Weights of a small transformer language model: biases.
Each number is 200 + 40 x the weight over its row's rms, rounded and kept within 0 to 999. Layers, rows and columns count from 0. The size before them is the row's rms in percent of the matrix's.

# up: layer 11 MLP up, 512x192, rms 0.119, rows 168-191, columns 96-191
# down: layer 11 MLP down (transposed), 512x192, rms 0.0423, rows 168-191, columns 96-191
# gate: layer 11 MLP gate, 512x192, rms 0.112, rows 169-192, columns 96-191
up168,100,176,159,222,211,217,145,216,164,172,163,146,164,208,202,192,222,182,179,238,251,186,164,318,173,177,179,266,236,173,169,238,252,229,124,226,196,187,190,231,146,244,172,153,127,213,208,214,113,195,201,206,215,173,289,175,197,222,148,225,209,131,220,274,181,162,204,253,179,162,183,192,272,163,253,150,258,178,146,181,218,215,251,163,228,287,174,167,292,217,178,181,186,146,189,145,113
down168,107,219,225,197,210,228,161,190,158,182,216,207,265,224,193,176,166,219,157,189,178,177,214,206,208,179,236,230,165,222,234,200,170,211,222,229,220,179,119,243,193,149,238,204,242,270,177,257,185,150,198,177,210,289,183,240,217,190,207,177,195,235,156,208,173,168,190,263,201,212,198,248,256,117,246,147,264,180,243,142,170,125,230,259,164,149,235,139,226,186,210,277,191,243,204,206,262
gate169,102,240,140,163,245,208,118,208,245,169,246,160,237,278,213,209,155,211,270,203,186,231,208,213,101,195,189,229,202,204,251,202,294,149,219,150,239,156,219,128,213,235,181,188,170,210,318,152,151,198,144,214,189,226,202,281,263,175,179,239,232,228,228,162,191,269,222,146,93,268,222,199,231,251,183,277,219,184,223,204,175,224,183,236,226,235,184,160,212,174,201,106,209,216,175,177,160
up169,110,139,220,229,206,227,163,216,199,208,196,163,204,172,200,260,186,195,198,212,151,232,183,210,125,202,251,201,198,141,268,171,184,164,259,190,227,164,166,161,218,214,224,220,243,187,156,198,152,193,229,186,213,157,131,206,224,302,204,170,167,133,169,214,231,216,165,189,234,129,168,196,221,244,154,250,269,182,238,220,245,222,153,192,180,185,145,204,228,295,274,151,216,244,235,84,179
down169,103,183,207,238,175,165,286,220,169,182,177,227,210,182,209,191,255,248,248,225,277,138,231,152,182,245,220,228,249,261,198,104,210,106,220,174,161,246,191,180,163,265,162,289,244,284,162,224,212,143,275,114,192,165,170,211,135,193,251,186,146,150,174,167,173,217,94,162,255,164,168,214,228,185,181,220,221,137,196,151,172,250,175,304,142,198,185,184,222,197,204,152,185,197,278,221,168
gate170,094,136,190,202,216,231,223,169,176,160,272,200,168,241,152,122,196,193,188,219,182,317,266,138,130,238,277,124,163,153,179,223,199,212,167,177,164,246,219,187,174,178,201,229,179,142,183,273,207,152,155,249,223,143,220,178,274,221,159,181,177,166,215,180,195,211,299,262,185,211,152,179,204,288,222,168,246,214,198,273,185,189,210,176,145,220,235,183,124,228,205,195,140,257,160,238,195
up170,095,195,192,173,232,241,152,217,203,190,130,163,175,193,263,131,203,209,238,192,262,170,227,144,196,269,135,285,234,242,180,238,220,187,221,203,185,253,180,233,177,250,199,206,179,225,163,173,284,194,178,244,228,187,239,230,97,217,201,223,205,231,214,245,207,249,155,194,185,158,225,210,165,183,215,217,210,274,189,167,216,203,135,161,185,173,171,228,203,230,141,200,229,226,187,269,194
down170,100,230,213,228,207,212,154,227,212,170,208,151,216,114,252,178,190,139,255,152,206,223,202,221,205,205,168,212,187,212,192,248,160,195,185,148,194,210,175,229,129,170,262,202,188,232,158,193,225,198,218,223,159,260,192,145,213,219,205,234,250,229,186,204,236,189,162,153,209,161,153,174,237,193,253,216,231,260,169,207,184,218,281,245,252,173,260,237,233,227,222,211,206,165,227,218,166
gate171,092,189,193,234,283,269,250,198,175,257,247,160,164,199,218,191,237,218,230,220,194,178,241,194,220,206,248,218,248,125,220,189,195,182,138,251,193,229,213,279,146,201,199,220,172,167,114,235,267,179,163,203,215,196,191,200,181,205,221,169,216,216,174,198,104,198,216,217,231,204,251,279,187,181,231,165,265,289,148,234,172,218,108,204,214,192,193,190,166,212,169,192,156,131,200,133,189
up171,091,214,203,256,202,191,247,204,242,195,290,135,226,234,228,253,192,284,232,207,213,217,255,254,132,131,198,109,195,207,151,232,194,207,196,196,171,216,211,225,108,204,206,222,177,174,224,240,207,245,160,261,280,196,171,201,195,198,183,228,216,168,194,187,194,181,187,183,162,228,236,169,114,270,256,242,147,279,168,251,212,125,205,138,221,189,124,214,218,205,233,164,222,236,214,190,178
down171,097,243,237,251,180,233,249,213,230,230,214,183,213,232,243,236,216,233,207,239,159,192,224,199,240,215,164,158,142,134,149,185,237,216,187,255,171,230,197,223,174,155,245,191,191,212,234,174,244,185,190,220,177,97,215,231,205,175,199,182,184,188,198,232,159,147,201,297,225,256,150,220,208,233,141,191,139,217,261,233,178,216,235,262,191,175,203,200,153,222,210,225,154,225,203,224,171
gate172,104,197,136,196,168,123,200,246,217,274,238,177,232,226,197,251,214,172,213,208,191,280,246,271,148,198,293,179,169,160,198,211,194,155,225,227,218,244,184,233,242,209,112,224,188,248,265,182,231,192,236,216,214,169,190,178,253,120,206,230,152,149,149,129,212,194,177,250,234,211,227,170,102,185,177,232,130,96,155,255,163,196,184,251,167,214,229,253,235,183,195,185,270,190,197,198,218
up172,098,200,240,236,255,158,163,168,160,220,253,195,275,213,118,199,254,260,247,197,194,220,186,184,189,174,148,150,137,209,182,107,222,179,135,203,177,161,212,178,186,179,162,182,209,234,237,187,217,254,163,227,173,183,249,193,182,121,202,143,143,196,253,169,314,194,178,171,151,184,188,186,187,271,190,258,203,258,253,179,219,233,254,214,184,166,226,275,186,135,260,226,234,210,179,180,189
down172,100,154,214,237,237,192,234,216,165,170,204,197,208,214,245,198,240,170,206,147,161,102,280,205,208,192,258,188,231,258,220,152,164,165,219,153,112,140,182,189,221,173,213,280,218,227,192,248,199,148,241,217,172,248,253,226,207,158,197,97,234,213,190,230,209,251,133,206,261,300,194,172,226,164,256,166,202,256,197,184,264,260,134,218,186,224,249,120,130,215,224,290,217,235,214,200,146
gate173,102,212,236,191,159,181,264,242,167,205,187,227,154,232,151,211,197,204,150,176,186,200,216,243,170,226,280,232,202,147,184,265,245,194,192,162,239,173,241,251,168,176,150,196,227,245,205,244,261,258,163,166,242,147,180,222,158,138,140,279,174,197,115,136,295,216,174,138,245,221,186,204,203,158,183,206,137,259,279,238,206,251,137,205,226,234,194,226,250,236,250,170,304,243,185,272,200
up173,096,208,142,218,183,221,178,195,229,184,262,176,196,178,161,183,243,185,216,169,231,190,226,194,236,211,236,236,177,203,154,225,208,241,176,211,224,189,185,214,148,164,228,176,230,174,156,164,209,263,194,268,216,257,218,162,231,232,186,318,161,189,198,221,213,208,199,139,256,211,194,152,242,150,238,146,214,267,284,192,183,130,255,163,202,256,176,137,214,237,248,164,259,179,209,195,137
down173,102,130,208,234,175,145,236,212,198,222,141,192,197,181,192,238,182,211,225,214,235,257,248,176,167,175,198,280,197,227,167,144,166,227,155,175,215,158,185,212,230,241,281,127,265,150,167,202,188,201,206,179,169,136,198,52,238,176,169,184,196,256,189,172,185,185,209,261,213,191,229,233,224,213,268,206,146,235,283,209,132,210,197,202,172,202,157,159,238,200,261,313,198,230,190,207,223
gate174,095,215,235,250,134,180,177,222,160,201,214,184,229,238,208,187,221,194,241,232,194,276,268,134,227,254,130,196,228,210,216,135,211,164,228,202,228,209,230,242,203,270,162,324,197,226,212,299,152,203,198,162,144,189,251,189,259,208,224,262,188,155,151,219,198,203,191,155,214,206,185,222,281,157,267,141,267,237,236,204,267,205,149,188,179,142,194,210,218,241,193,186,185,121,163,160,181
up174,096,273,240,213,103,307,236,198,206,259,245,221,200,213,171,196,248,138,217,162,233,197,216,222,292,216,223,139,269,197,193,114,137,203,168,277,116,200,152,161,200,212,162,177,195,197,255,258,156,258,206,152,203,177,169,210,261,288,196,113,235,224,168,201,221,250,146,214,173,238,179,227,186,257,225,169,131,217,269,167,136,168,180,168,209,149,169,212,185,223,172,135,185,206,140,146,199
down174,096,178,146,172,249,202,230,197,229,223,165,186,209,212,271,249,158,217,150,140,225,254,255,235,276,202,255,157,181,141,213,219,204,186,195,211,138,150,237,182,259,138,230,219,211,168,177,142,165,202,266,221,203,272,229,178,188,207,137,183,211,283,207,163,210,172,183,255,206,175,256,240,162,180,203,167,282,188,225,244,231,123,164,203,172,253,226,160,137,161,187,213,186,157,183,180,164
gate175,092,137,199,231,145,161,265,159,210,185,194,211,216,196,211,254,185,201,138,241,241,154,247,116,247,193,185,215,158,198,268,142,193,184,211,233,183,148,197,245,221,256,202,156,195,212,144,200,228,171,229,186,145,120,183,308,141,208,241,127,163,279,260,172,195,196,190,170,202,169,187,285,216,242,229,210,239,280,164,268,136,282,197,270,157,189,272,233,194,175,142,228,245,187,230,223,126
up175,094,224,145,234,161,194,158,235,185,187,171,180,204,251,265,222,131,201,220,201,274,227,169,114,176,164,257,195,157,188,196,132,126,207,151,245,199,219,184,179,247,252,276,177,183,153,72,266,149,204,207,217,210,155,209,181,210,255,179,210,179,239,177,156,199,219,208,272,159,68,218,230,190,206,254,178,210,133,205,215,212,210,214,184,211,211,254,178,205,216,175,251,199,196,150,169,287
down175,106,203,231,254,241,162,212,162,187,214,184,223,208,199,223,158,177,236,267,186,272,264,214,118,192,159,217,194,161,213,198,235,196,233,156,196,215,183,228,178,230,219,224,200,223,168,219,251,245,237,213,156,155,172,184,258,229,145,213,433,233,187,185,204,237,178,163,260,175,220,176,210,207,204,229,177,209,183,147,160,204,199,287,178,189,212,177,200,251,216,198,197,174,179,212,179,211
gate176,098,213,227,204,300,167,165,217,237,207,205,178,237,238,183,208,191,160,133,246,220,232,148,239,212,214,126,133,122,207,197,137,168,230,170,154,234,228,185,265,231,196,246,199,237,213,258,133,176,184,250,193,247,180,246,186,174,232,135,240,170,161,179,228,171,142,230,183,194,153,278,200,211,189,267,199,175,168,212,264,191,167,202,218,147,234,202,150,228,239,181,133,170,208,175,248,158
up176,101,222,178,175,212,246,225,231,244,281,171,174,210,239,149,297,194,157,214,217,141,255,169,170,185,176,177,260,232,147,199,202,188,177,230,149,260,219,267,193,191,161,185,130,211,221,241,204,198,181,168,220,248,187,274,186,113,211,184,211,201,252,184,207,151,117,152,261,181,144,197,184,202,200,181,173,162,200,218,258,220,250,241,166,232,205,191,209,145,284,197,163,131,193,222,149,155
down176,099,144,185,176,208,228,233,243,189,177,120,204,243,245,99,196,141,214,191,151,170,210,172,189,184,188,134,155,183,190,183,198,190,193,240,207,269,225,188,218,196,282,198,195,196,188,175,210,152,176,210,230,301,186,195,230,180,153,245,172,187,121,168,218,237,218,156,231,194,189,205,198,240,182,220,198,169,155,193,276,113,204,182,138,229,231,154,178,281,239,174,225,303,179,200,235,177
gate177,107,223,138,226,185,148,181,240,206,225,164,244,170,156,261,156,183,155,288,156,132,231,209,196,154,206,170,244,267,201,181,236,314,188,193,174,270,223,227,172,158,143,175,228,220,221,236,169,219,268,170,172,180,134,189,178,170,228,159,201,207,192,144,176,199,140,183,191,228,178,231,234,208,169,139,117,223,248,182,200,248,230,168,195,188,220,231,193,192,204,201,269,206,263,227,212,202
up177,104,144,191,233,292,166,174,237,217,165,194,152,229,247,169,219,156,205,179,215,173,151,223,282,171,201,221,137,211,182,173,266,156,137,231,180,167,220,147,286,232,202,224,226,217,58,173,170,211,227,171,213,185,197,194,227,260,286,256,203,193,184,235,182,172,149,248,237,210,182,122,182,183,258,157,189,207,212,210,181,207,172,195,101,231,139,239,182,167,204,134,242,246,153,143,214,164
down177,095,186,120,213,150,201,142,195,199,171,152,198,191,187,174,236,211,233,238,237,227,240,232,256,169,172,239,129,245,288,189,143,156,247,162,140,249,184,166,223,156,190,243,206,262,223,223,190,240,210,187,219,193,206,132,139,259,244,279,188,165,222,272,229,130,186,124,161,152,230,258,163,282,245,129,285,169,221,189,226,239,232,179,270,189,180,268,240,160,294,233,266,164,214,164,246,194
gate178,095,120,149,149,182,211,268,204,160,249,179,223,159,146,239,208,162,122,234,173,202,270,156,193,267,354,258,255,211,222,202,195,246,202,195,136,230,209,185,193,134,181,175,236,286,237,226,168,212,220,258,149,173,182,190,237,204,164,175,212,133,163,190,216,159,210,128,213,252,170,166,230,239,175,170,210,225,215,166,187,192,242,159,261,206,191,170,205,198,192,117,185,192,242,175,263,204
up178,093,151,243,121,223,180,213,127,240,229,231,185,210,116,263,141,220,207,207,223,210,196,220,170,153,222,171,240,191,185,113,305,192,275,212,207,160,263,231,200,216,121,250,219,211,186,208,140,189,217,148,231,212,241,216,200,158,149,276,182,213,153,207,168,183,145,234,196,216,176,137,157,152,246,247,220,157,199,188,270,212,228,214,219,202,268,174,196,278,215,235,181,188,172,194,241,175
down178,089,189,183,153,175,241,233,259,173,231,265,175,242,236,171,220,283,189,225,221,272,184,143,199,226,175,218,195,170,143,152,247,215,222,124,146,234,191,196,208,114,229,222,253,254,204,244,235,197,217,168,225,158,174,154,229,202,178,177,145,175,208,161,184,115,223,136,220,156,207,201,212,257,295,229,167,217,198,212,151,215,231,193,236,303,199,175,190,225,180,209,192,163,155,265,295,232
gate179,093,218,190,162,266,172,214,164,225,189,211,198,269,124,109,191,255,198,265,191,224,208,170,192,232,244,163,205,231,250,253,250,196,100,213,206,213,232,235,205,170,230,201,101,195,153,275,217,140,164,205,228,180,236,190,239,156,206,204,209,166,201,165,202,283,234,229,180,142,197,222,171,190,206,198,183,180,191,146,220,208,198,173,200,165,216,235,128,218,282,211,214,236,216,170,187,132
up179,093,222,202,234,121,222,223,241,238,188,183,250,228,178,161,160,289,249,232,219,239,235,238,236,183,193,166,221,128,145,209,219,198,191,175,203,180,164,161,236,284,161,141,213,204,230,218,258,222,191,239,125,131,218,151,146,252,199,185,172,135,154,190,275,164,241,143,170,246,166,148,157,196,270,194,207,162,183,252,211,187,218,151,223,144,256,214,263,165,177,240,256,153,212,203,193,211
down179,097,234,212,195,254,157,242,180,171,244,232,153,242,191,281,186,211,214,264,200,189,246,205,255,143,172,168,172,216,252,195,225,189,206,229,174,154,206,203,242,251,201,192,227,237,142,296,214,226,267,164,200,255,195,231,158,195,244,181,197,191,224,201,270,131,197,258,197,204,193,197,194,146,231,161,234,167,151,83,153,156,128,176,234,219,142,209,199,147,206,198,208,177,186,135,219,136
gate180,100,212,192,222,193,223,254,219,191,227,219,213,231,221,167,202,249,247,248,164,187,194,250,131,229,162,172,196,166,133,203,166,270,243,202,161,119,136,185,166,96,237,159,180,266,215,205,157,191,162,235,187,246,240,228,178,204,261,257,213,182,178,99,212,168,255,148,212,162,260,176,244,183,186,226,205,279,181,140,210,184,293,179,205,269,212,221,231,213,184,198,165,159,226,205,212,216
up180,104,302,193,245,198,153,147,203,214,214,230,162,190,262,242,140,189,227,226,162,232,230,215,185,273,242,184,266,177,187,197,218,236,173,157,148,170,213,112,263,203,215,256,219,77,271,180,191,303,168,218,156,183,221,192,191,185,283,147,213,255,211,252,213,168,266,239,198,179,210,156,199,154,193,237,168,206,210,151,232,182,234,119,164,178,202,181,154,201,224,158,177,101,173,207,212,179
down180,099,162,195,194,170,204,205,229,195,230,99,245,152,187,184,192,203,187,151,187,265,148,185,264,175,227,220,243,154,227,192,188,189,213,167,83,205,217,149,199,233,174,227,194,210,238,179,231,155,137,244,206,186,169,210,242,200,163,226,180,135,255,268,145,226,254,245,224,248,224,195,150,171,233,241,221,201,147,269,120,190,209,233,208,215,149,214,238,174,218,182,239,205,160,192,216,226
gate181,103,137,179,244,132,282,210,167,287,246,159,211,248,227,189,215,182,165,215,235,142,164,214,194,147,184,143,283,284,200,276,207,235,187,223,251,310,110,192,135,203,195,168,168,217,195,160,166,200,215,154,198,230,164,196,217,193,207,216,172,163,222,253,142,201,202,160,187,222,290,235,258,199,235,280,215,202,174,117,162,221,162,178,183,220,251,211,194,188,241,202,178,212,214,240,199,283
up181,101,158,244,178,117,150,173,243,188,159,143,173,209,247,172,264,184,207,245,222,160,180,220,281,232,224,258,162,264,173,153,149,239,290,243,174,220,195,254,223,218,192,184,164,241,199,246,282,186,221,161,202,203,277,203,209,256,264,164,164,286,209,152,193,204,223,227,190,228,262,122,121,166,226,199,218,241,221,159,202,230,236,167,232,267,230,154,208,176,130,201,182,170,135,151,226,172
down181,094,280,175,175,221,186,237,310,113,216,209,135,193,143,223,225,287,151,189,146,173,180,151,169,170,198,170,260,194,233,150,181,181,220,174,147,156,197,241,245,166,142,197,225,195,201,197,175,239,217,159,261,226,232,197,222,230,158,208,278,185,215,182,251,223,261,95,125,208,257,167,151,195,160,202,200,232,242,256,178,164,183,218,193,183,197,206,185,160,171,200,249,157,258,249,242,133
gate182,097,209,282,191,213,193,119,201,177,151,218,207,259,230,235,166,143,172,210,235,187,203,219,215,296,205,196,186,211,258,165,194,146,265,163,142,159,305,146,236,157,147,170,230,172,284,267,259,197,216,208,233,227,179,159,226,191,225,224,193,236,186,182,164,193,194,175,207,143,155,210,314,211,200,238,264,217,194,209,181,163,225,223,195,171,200,200,154,218,211,181,136,239,107,207,249,158
up182,094,137,204,218,144,261,198,232,199,192,203,154,140,215,206,119,189,179,215,113,268,178,218,235,232,192,175,134,153,223,201,199,169,171,247,134,213,287,192,217,161,189,169,128,218,244,207,196,183,153,164,175,216,158,245,221,254,228,130,152,174,206,220,156,258,247,171,246,223,243,232,267,88,146,271,222,209,196,248,168,218,237,196,250,187,166,172,187,88,209,187,133,270,243,117,253,228
down182,101,242,189,176,237,144,246,177,179,183,154,175,228,210,229,180,214,242,206,243,221,210,253,167,189,229,254,190,206,233,205,212,190,266,244,304,118,255,196,130,137,212,227,182,186,234,216,224,251,194,264,249,178,174,136,196,214,103,213,230,196,283,147,204,172,109,158,167,118,257,182,191,260,181,255,188,160,230,242,184,190,214,247,166,218,189,203,204,190,231,164,179,288,169,255,196,196
gate183,094,207,206,196,206,195,222,210,179,182,196,197,159,248,189,158,141,218,223,187,190,217,210,144,162,189,266,258,162,231,252,155,234,230,171,182,214,244,143,234,157,226,194,201,138,225,148,186,197,256,236,130,221,268,183,160,191,171,196,204,199,198,204,257,175,271,245,155,124,164,182,140,236,245,224,161,171,157,210,182,204,244,156,142,224,290,226,177,217,292,227,214,181,251,223,184,169
up183,095,193,167,269,200,263,195,236,221,178,204,242,186,240,274,143,175,239,216,154,191,198,169,145,259,148,217,183,230,199,139,218,193,205,233,210,190,146,219,203,209,225,149,186,184,191,211,181,121,246,176,253,201,264,158,230,150,256,274,166,136,258,192,213,255,208,160,240,143,192,235,247,202,206,145,167,184,198,167,269,159,203,179,267,246,164,156,189,195,206,212,279,287,132,219,181,258
down183,099,124,233,169,127,170,279,182,153,222,221,196,223,163,224,247,157,163,195,218,192,229,209,212,137,269,142,186,164,233,207,293,141,200,224,198,204,182,199,263,204,218,250,88,243,215,217,197,224,170,227,214,225,96,239,152,214,151,161,173,198,178,220,188,205,212,181,219,210,189,175,190,249,178,218,251,331,228,200,204,167,150,205,246,206,193,217,180,173,117,216,171,203,202,140,290,220
gate184,098,284,255,269,143,195,209,167,179,251,256,132,237,148,165,115,187,170,174,183,149,205,166,252,242,179,198,218,228,233,157,287,118,185,233,149,240,233,200,120,241,176,211,259,202,273,172,170,174,213,122,159,234,155,219,274,188,199,186,206,268,156,285,206,224,267,173,231,246,173,132,214,154,137,240,191,214,160,162,248,188,237,227,139,182,192,151,202,214,172,230,165,222,179,150,193,100
up184,106,236,219,194,150,194,207,170,215,208,178,225,231,256,295,128,160,201,190,139,259,155,250,175,208,205,213,188,180,168,269,235,235,244,192,142,223,215,242,167,176,149,225,193,249,242,318,208,177,153,157,192,193,116,309,169,198,191,203,187,191,172,174,184,277,156,234,225,128,164,227,251,186,261,316,181,190,168,227,239,215,228,185,181,183,208,149,215,164,199,219,210,230,198,187,133,218
down184,099,149,149,221,205,159,222,229,178,172,165,229,204,199,244,280,174,201,265,247,147,236,145,183,215,174,247,224,215,194,262,173,221,269,239,283,111,237,213,191,163,193,166,152,222,239,193,163,190,162,222,182,200,190,140,187,148,129,162,257,166,153,266,200,161,158,184,139,250,230,260,212,177,150,153,297,235,245,186,167,155,144,202,266,157,216,223,250,210,181,203,229,129,183,173,144,199
gate185,092,213,157,268,146,137,209,214,221,178,176,221,180,252,197,219,130,198,237,247,317,150,277,227,199,193,223,235,179,147,244,232,205,151,227,261,222,182,241,214,184,249,146,209,233,174,186,213,182,142,174,223,162,145,234,181,117,177,105,162,247,225,180,226,171,201,174,221,184,132,239,231,157,256,223,207,264,207,241,260,215,184,209,206,217,146,191,156,202,181,246,183,231,191,166,124,153
up185,093,139,174,169,182,146,84,162,183,207,233,246,187,225,212,188,187,193,220,152,172,193,251,182,177,139,89,220,236,259,206,208,180,193,217,163,184,228,192,163,168,188,222,241,231,236,227,225,235,205,218,179,180,236,179,89,219,218,199,193,223,241,205,206,195,203,208,207,161,134,153,212,172,214,186,228,147,239,224,174,289,191,279,209,247,194,165,291,271,205,186,221,175,224,224,133,222
down185,093,175,112,214,158,233,196,124,188,175,271,253,255,156,254,264,148,181,222,166,179,181,195,215,202,195,166,291,190,180,187,134,211,178,209,189,184,280,263,220,164,194,216,215,147,252,134,132,258,272,234,224,199,192,184,190,249,159,206,86,175,187,189,222,202,237,152,229,252,213,253,261,229,179,192,272,208,204,233,113,202,167,223,230,270,233,217,165,190,149,178,215,180,200,183,196,168
gate186,102,204,177,220,250,195,240,235,154,231,176,193,212,172,193,187,138,160,184,212,245,241,258,181,184,174,175,229,160,175,202,259,166,227,166,169,186,139,187,210,183,187,120,194,223,140,170,186,178,98,173,227,170,163,189,186,205,187,195,183,197,231,210,203,244,194,140,215,247,250,156,210,237,241,261,112,164,200,213,255,237,188,151,187,233,212,222,203,222,252,172,192,223,171,214,194,200
up186,100,178,194,69,191,169,203,163,176,129,162,229,158,148,280,202,212,191,261,148,193,232,191,213,147,172,160,160,216,199,178,247,187,219,160,243,224,131,185,219,147,197,257,188,163,188,169,170,121,224,110,150,134,264,240,229,270,208,204,255,215,212,202,194,181,171,183,132,176,214,174,212,211,200,153,219,242,213,239,170,247,258,234,196,154,275,183,203,175,267,284,264,269,241,293,239,131
down186,096,226,219,215,108,176,229,157,229,219,236,156,175,206,156,151,198,216,121,222,195,231,227,202,170,209,150,197,218,195,194,162,219,129,169,159,142,163,125,169,192,159,229,134,200,181,211,139,270,203,179,221,176,162,143,233,203,186,208,251,162,187,257,182,213,213,158,235,236,214,232,189,252,283,220,202,216,235,153,296,227,217,180,204,249,208,228,201,182,189,168,152,174,229,174,229,121
gate187,106,178,197,218,219,214,151,186,134,202,176,179,170,139,214,155,212,138,192,227,192,183,208,225,253,237,161,200,184,191,199,189,156,215,203,171,284,192,92,271,244,260,266,220,157,234,148,235,170,219,228,249,211,167,217,179,184,227,147,193,164,229,216,181,264,138,165,154,232,208,196,217,283,211,251,201,163,230,285,159,184,215,181,191,170,245,273,204,133,225,235,193,154,148,192,154,189
up187,107,244,204,163,236,200,163,261,186,189,189,183,216,202,203,226,212,228,231,220,184,114,230,210,235,159,242,263,187,114,195,154,190,256,238,193,264,249,251,230,129,163,215,209,209,211,196,252,193,215,195,195,243,183,173,228,183,275,190,177,209,153,217,191,209,251,227,194,245,193,176,210,173,203,211,200,197,312,159,77,224,195,168,205,182,182,189,242,211,312,192,193,192,126,162,197,166
down187,097,240,167,221,244,131,193,170,185,147,180,204,166,201,169,242,200,158,173,239,254,247,249,178,216,236,212,215,202,247,206,149,122,232,156,275,200,226,153,161,206,216,228,242,226,259,127,136,186,234,218,209,159,172,142,250,283,237,223,200,279,172,228,195,210,179,259,193,183,166,163,258,231,208,182,100,220,206,205,205,219,226,211,196,171,199,172,220,206,206,208,169,245,233,240,208,249
gate188,094,218,208,182,174,158,206,208,201,262,144,165,177,220,178,172,192,168,253,171,135,268,219,145,191,204,216,171,231,207,179,228,209,52,162,219,171,150,215,224,192,283,224,188,195,233,252,208,181,221,246,239,113,240,239,128,206,125,157,192,240,161,195,215,208,224,194,228,252,196,250,228,170,150,111,211,193,219,179,169,215,211,233,240,255,197,256,224,158,180,279,233,230,213,77,165,187
up188,091,188,134,253,241,259,147,263,190,215,82,162,202,180,179,139,236,219,170,192,217,207,177,154,204,222,138,232,260,198,139,187,147,264,158,185,183,210,196,216,252,250,158,193,194,156,153,200,219,229,181,176,206,90,145,242,214,194,247,190,217,210,210,244,250,173,250,166,221,224,207,306,207,191,173,219,169,152,230,162,134,173,220,261,207,215,158,208,218,142,217,213,236,165,190,207,190
down188,095,216,228,218,162,165,185,148,262,230,159,147,233,202,225,244,209,146,236,225,130,142,205,249,231,177,174,208,131,141,206,167,196,199,227,235,161,167,221,221,186,212,278,228,168,253,193,249,215,271,240,199,229,91,260,179,216,158,249,316,236,191,220,230,242,115,189,139,220,226,221,179,259,228,120,217,258,200,204,141,228,186,249,169,237,175,198,186,198,172,275,199,144,204,206,200,161
gate189,103,182,154,155,201,170,183,194,266,127,276,259,155,203,205,244,185,205,168,200,179,196,244,293,240,148,282,243,135,184,221,202,162,222,169,268,187,204,95,223,203,304,151,251,188,207,276,127,180,199,244,178,142,161,115,280,256,191,208,240,192,193,163,270,214,159,203,268,226,227,220,250,250,241,164,201,212,140,130,180,159,209,229,209,164,181,205,132,188,156,201,200,163,182,152,246,133
up189,092,162,140,149,221,215,210,215,151,194,260,218,163,235,198,220,238,283,227,238,187,218,272,122,128,208,209,176,170,208,257,154,163,270,190,268,178,255,160,168,292,254,136,172,202,181,239,186,216,280,191,231,186,151,176,204,224,155,174,197,202,173,164,164,178,205,248,246,197,168,198,245,260,260,146,161,194,210,183,218,177,212,216,181,218,155,185,251,247,251,202,197,182,205,219,282,285
down189,103,210,195,221,265,202,161,168,161,202,179,140,151,222,155,203,166,133,197,173,150,226,234,202,203,254,203,170,142,264,203,183,218,190,209,220,191,210,215,230,205,243,147,168,198,316,203,167,270,102,198,163,223,163,161,167,216,176,204,181,217,174,222,260,158,168,198,151,255,276,253,191,212,178,192,200,151,223,187,117,179,197,214,237,208,143,159,218,184,184,227,223,218,253,179,132,160
gate190,083,209,219,215,215,210,189,232,207,119,234,265,228,127,168,157,212,148,244,133,290,224,221,242,178,281,268,174,229,173,243,295,239,222,197,155,178,202,172,263,162,187,239,176,146,204,312,256,161,214,169,227,293,180,137,180,256,222,188,159,254,238,202,197,179,162,201,136,251,248,212,123,238,175,182,123,152,188,188,153,223,234,216,237,172,235,275,183,176,171,173,179,258,196,121,206,155
up190,086,230,188,108,154,183,225,231,189,185,222,208,262,226,227,260,204,220,166,217,168,145,208,162,259,174,223,158,146,223,185,190,177,221,206,188,238,192,225,178,103,296,205,192,245,181,203,178,222,176,212,214,151,217,178,177,231,212,281,244,240,159,204,184,166,180,304,243,231,197,200,264,167,156,123,167,127,213,109,227,172,168,124,239,237,152,168,98,171,185,244,242,179,199,190,245,215
down190,101,238,244,221,287,234,114,206,207,140,182,276,151,188,204,95,230,203,240,179,177,214,254,232,138,189,149,179,290,164,251,232,195,187,163,202,174,265,171,215,191,214,187,116,121,238,259,265,135,306,153,214,285,194,239,199,199,189,223,200,230,210,228,220,211,137,192,108,177,222,195,194,233,240,196,204,195,167,137,175,203,247,188,199,168,267,233,223,202,161,108,171,239,194,202,186,178
gate191,097,215,202,187,215,201,222,189,241,127,117,226,130,204,203,122,200,189,228,189,240,118,251,197,153,186,112,276,202,205,256,128,227,171,162,178,169,172,211,239,211,221,140,219,222,209,192,194,180,246,219,209,207,210,209,153,194,260,224,229,235,178,195,226,201,203,189,90,222,127,217,202,226,224,172,189,214,154,284,117,235,179,200,298,193,167,246,142,178,116,245,181,171,193,191,207,237
up191,092,220,257,252,236,147,203,236,143,147,126,215,181,207,181,127,235,235,182,177,242,181,181,207,272,150,201,207,192,174,191,165,219,198,185,229,188,175,209,285,246,163,228,199,256,172,254,177,208,208,123,135,214,225,193,146,177,139,246,219,177,250,173,237,189,250,225,199,210,273,120,207,235,199,230,213,234,139,217,227,232,205,235,169,204,167,171,226,186,190,240,192,128,87,228,187,144
down191,092,206,193,204,240,183,221,224,232,199,236,147,220,232,176,248,270,151,234,190,217,236,156,182,216,236,255,181,260,149,179,228,200,253,163,155,164,245,230,200,249,235,136,175,161,233,169,181,238,214,217,130,227,185,226,164,163,165,129,214,186,128,189,171,232,121,174,224,198,177,210,186,193,180,154,195,274,150,217,173,268,259,182,153,245,283,211,197,195,199,219,253,204,182,225,250,141
gate192,095,221,241,299,142,225,130,179,244,180,118,189,174,187,237,146,265,210,257,220,197,256,251,224,228,251,209,142,232,198,193,193,218,168,233,196,268,199,171,198,196,162,196,238,157,216,245,124,231,232,150,202,212,216,211,244,143,155,184,170,160,154,159,214,207,187,188,286,188,165,264,273,147,253,194,224,192,288,175,239,168,214,244,242,258,177,210,248,218,241,181,149,158,232,147,222,212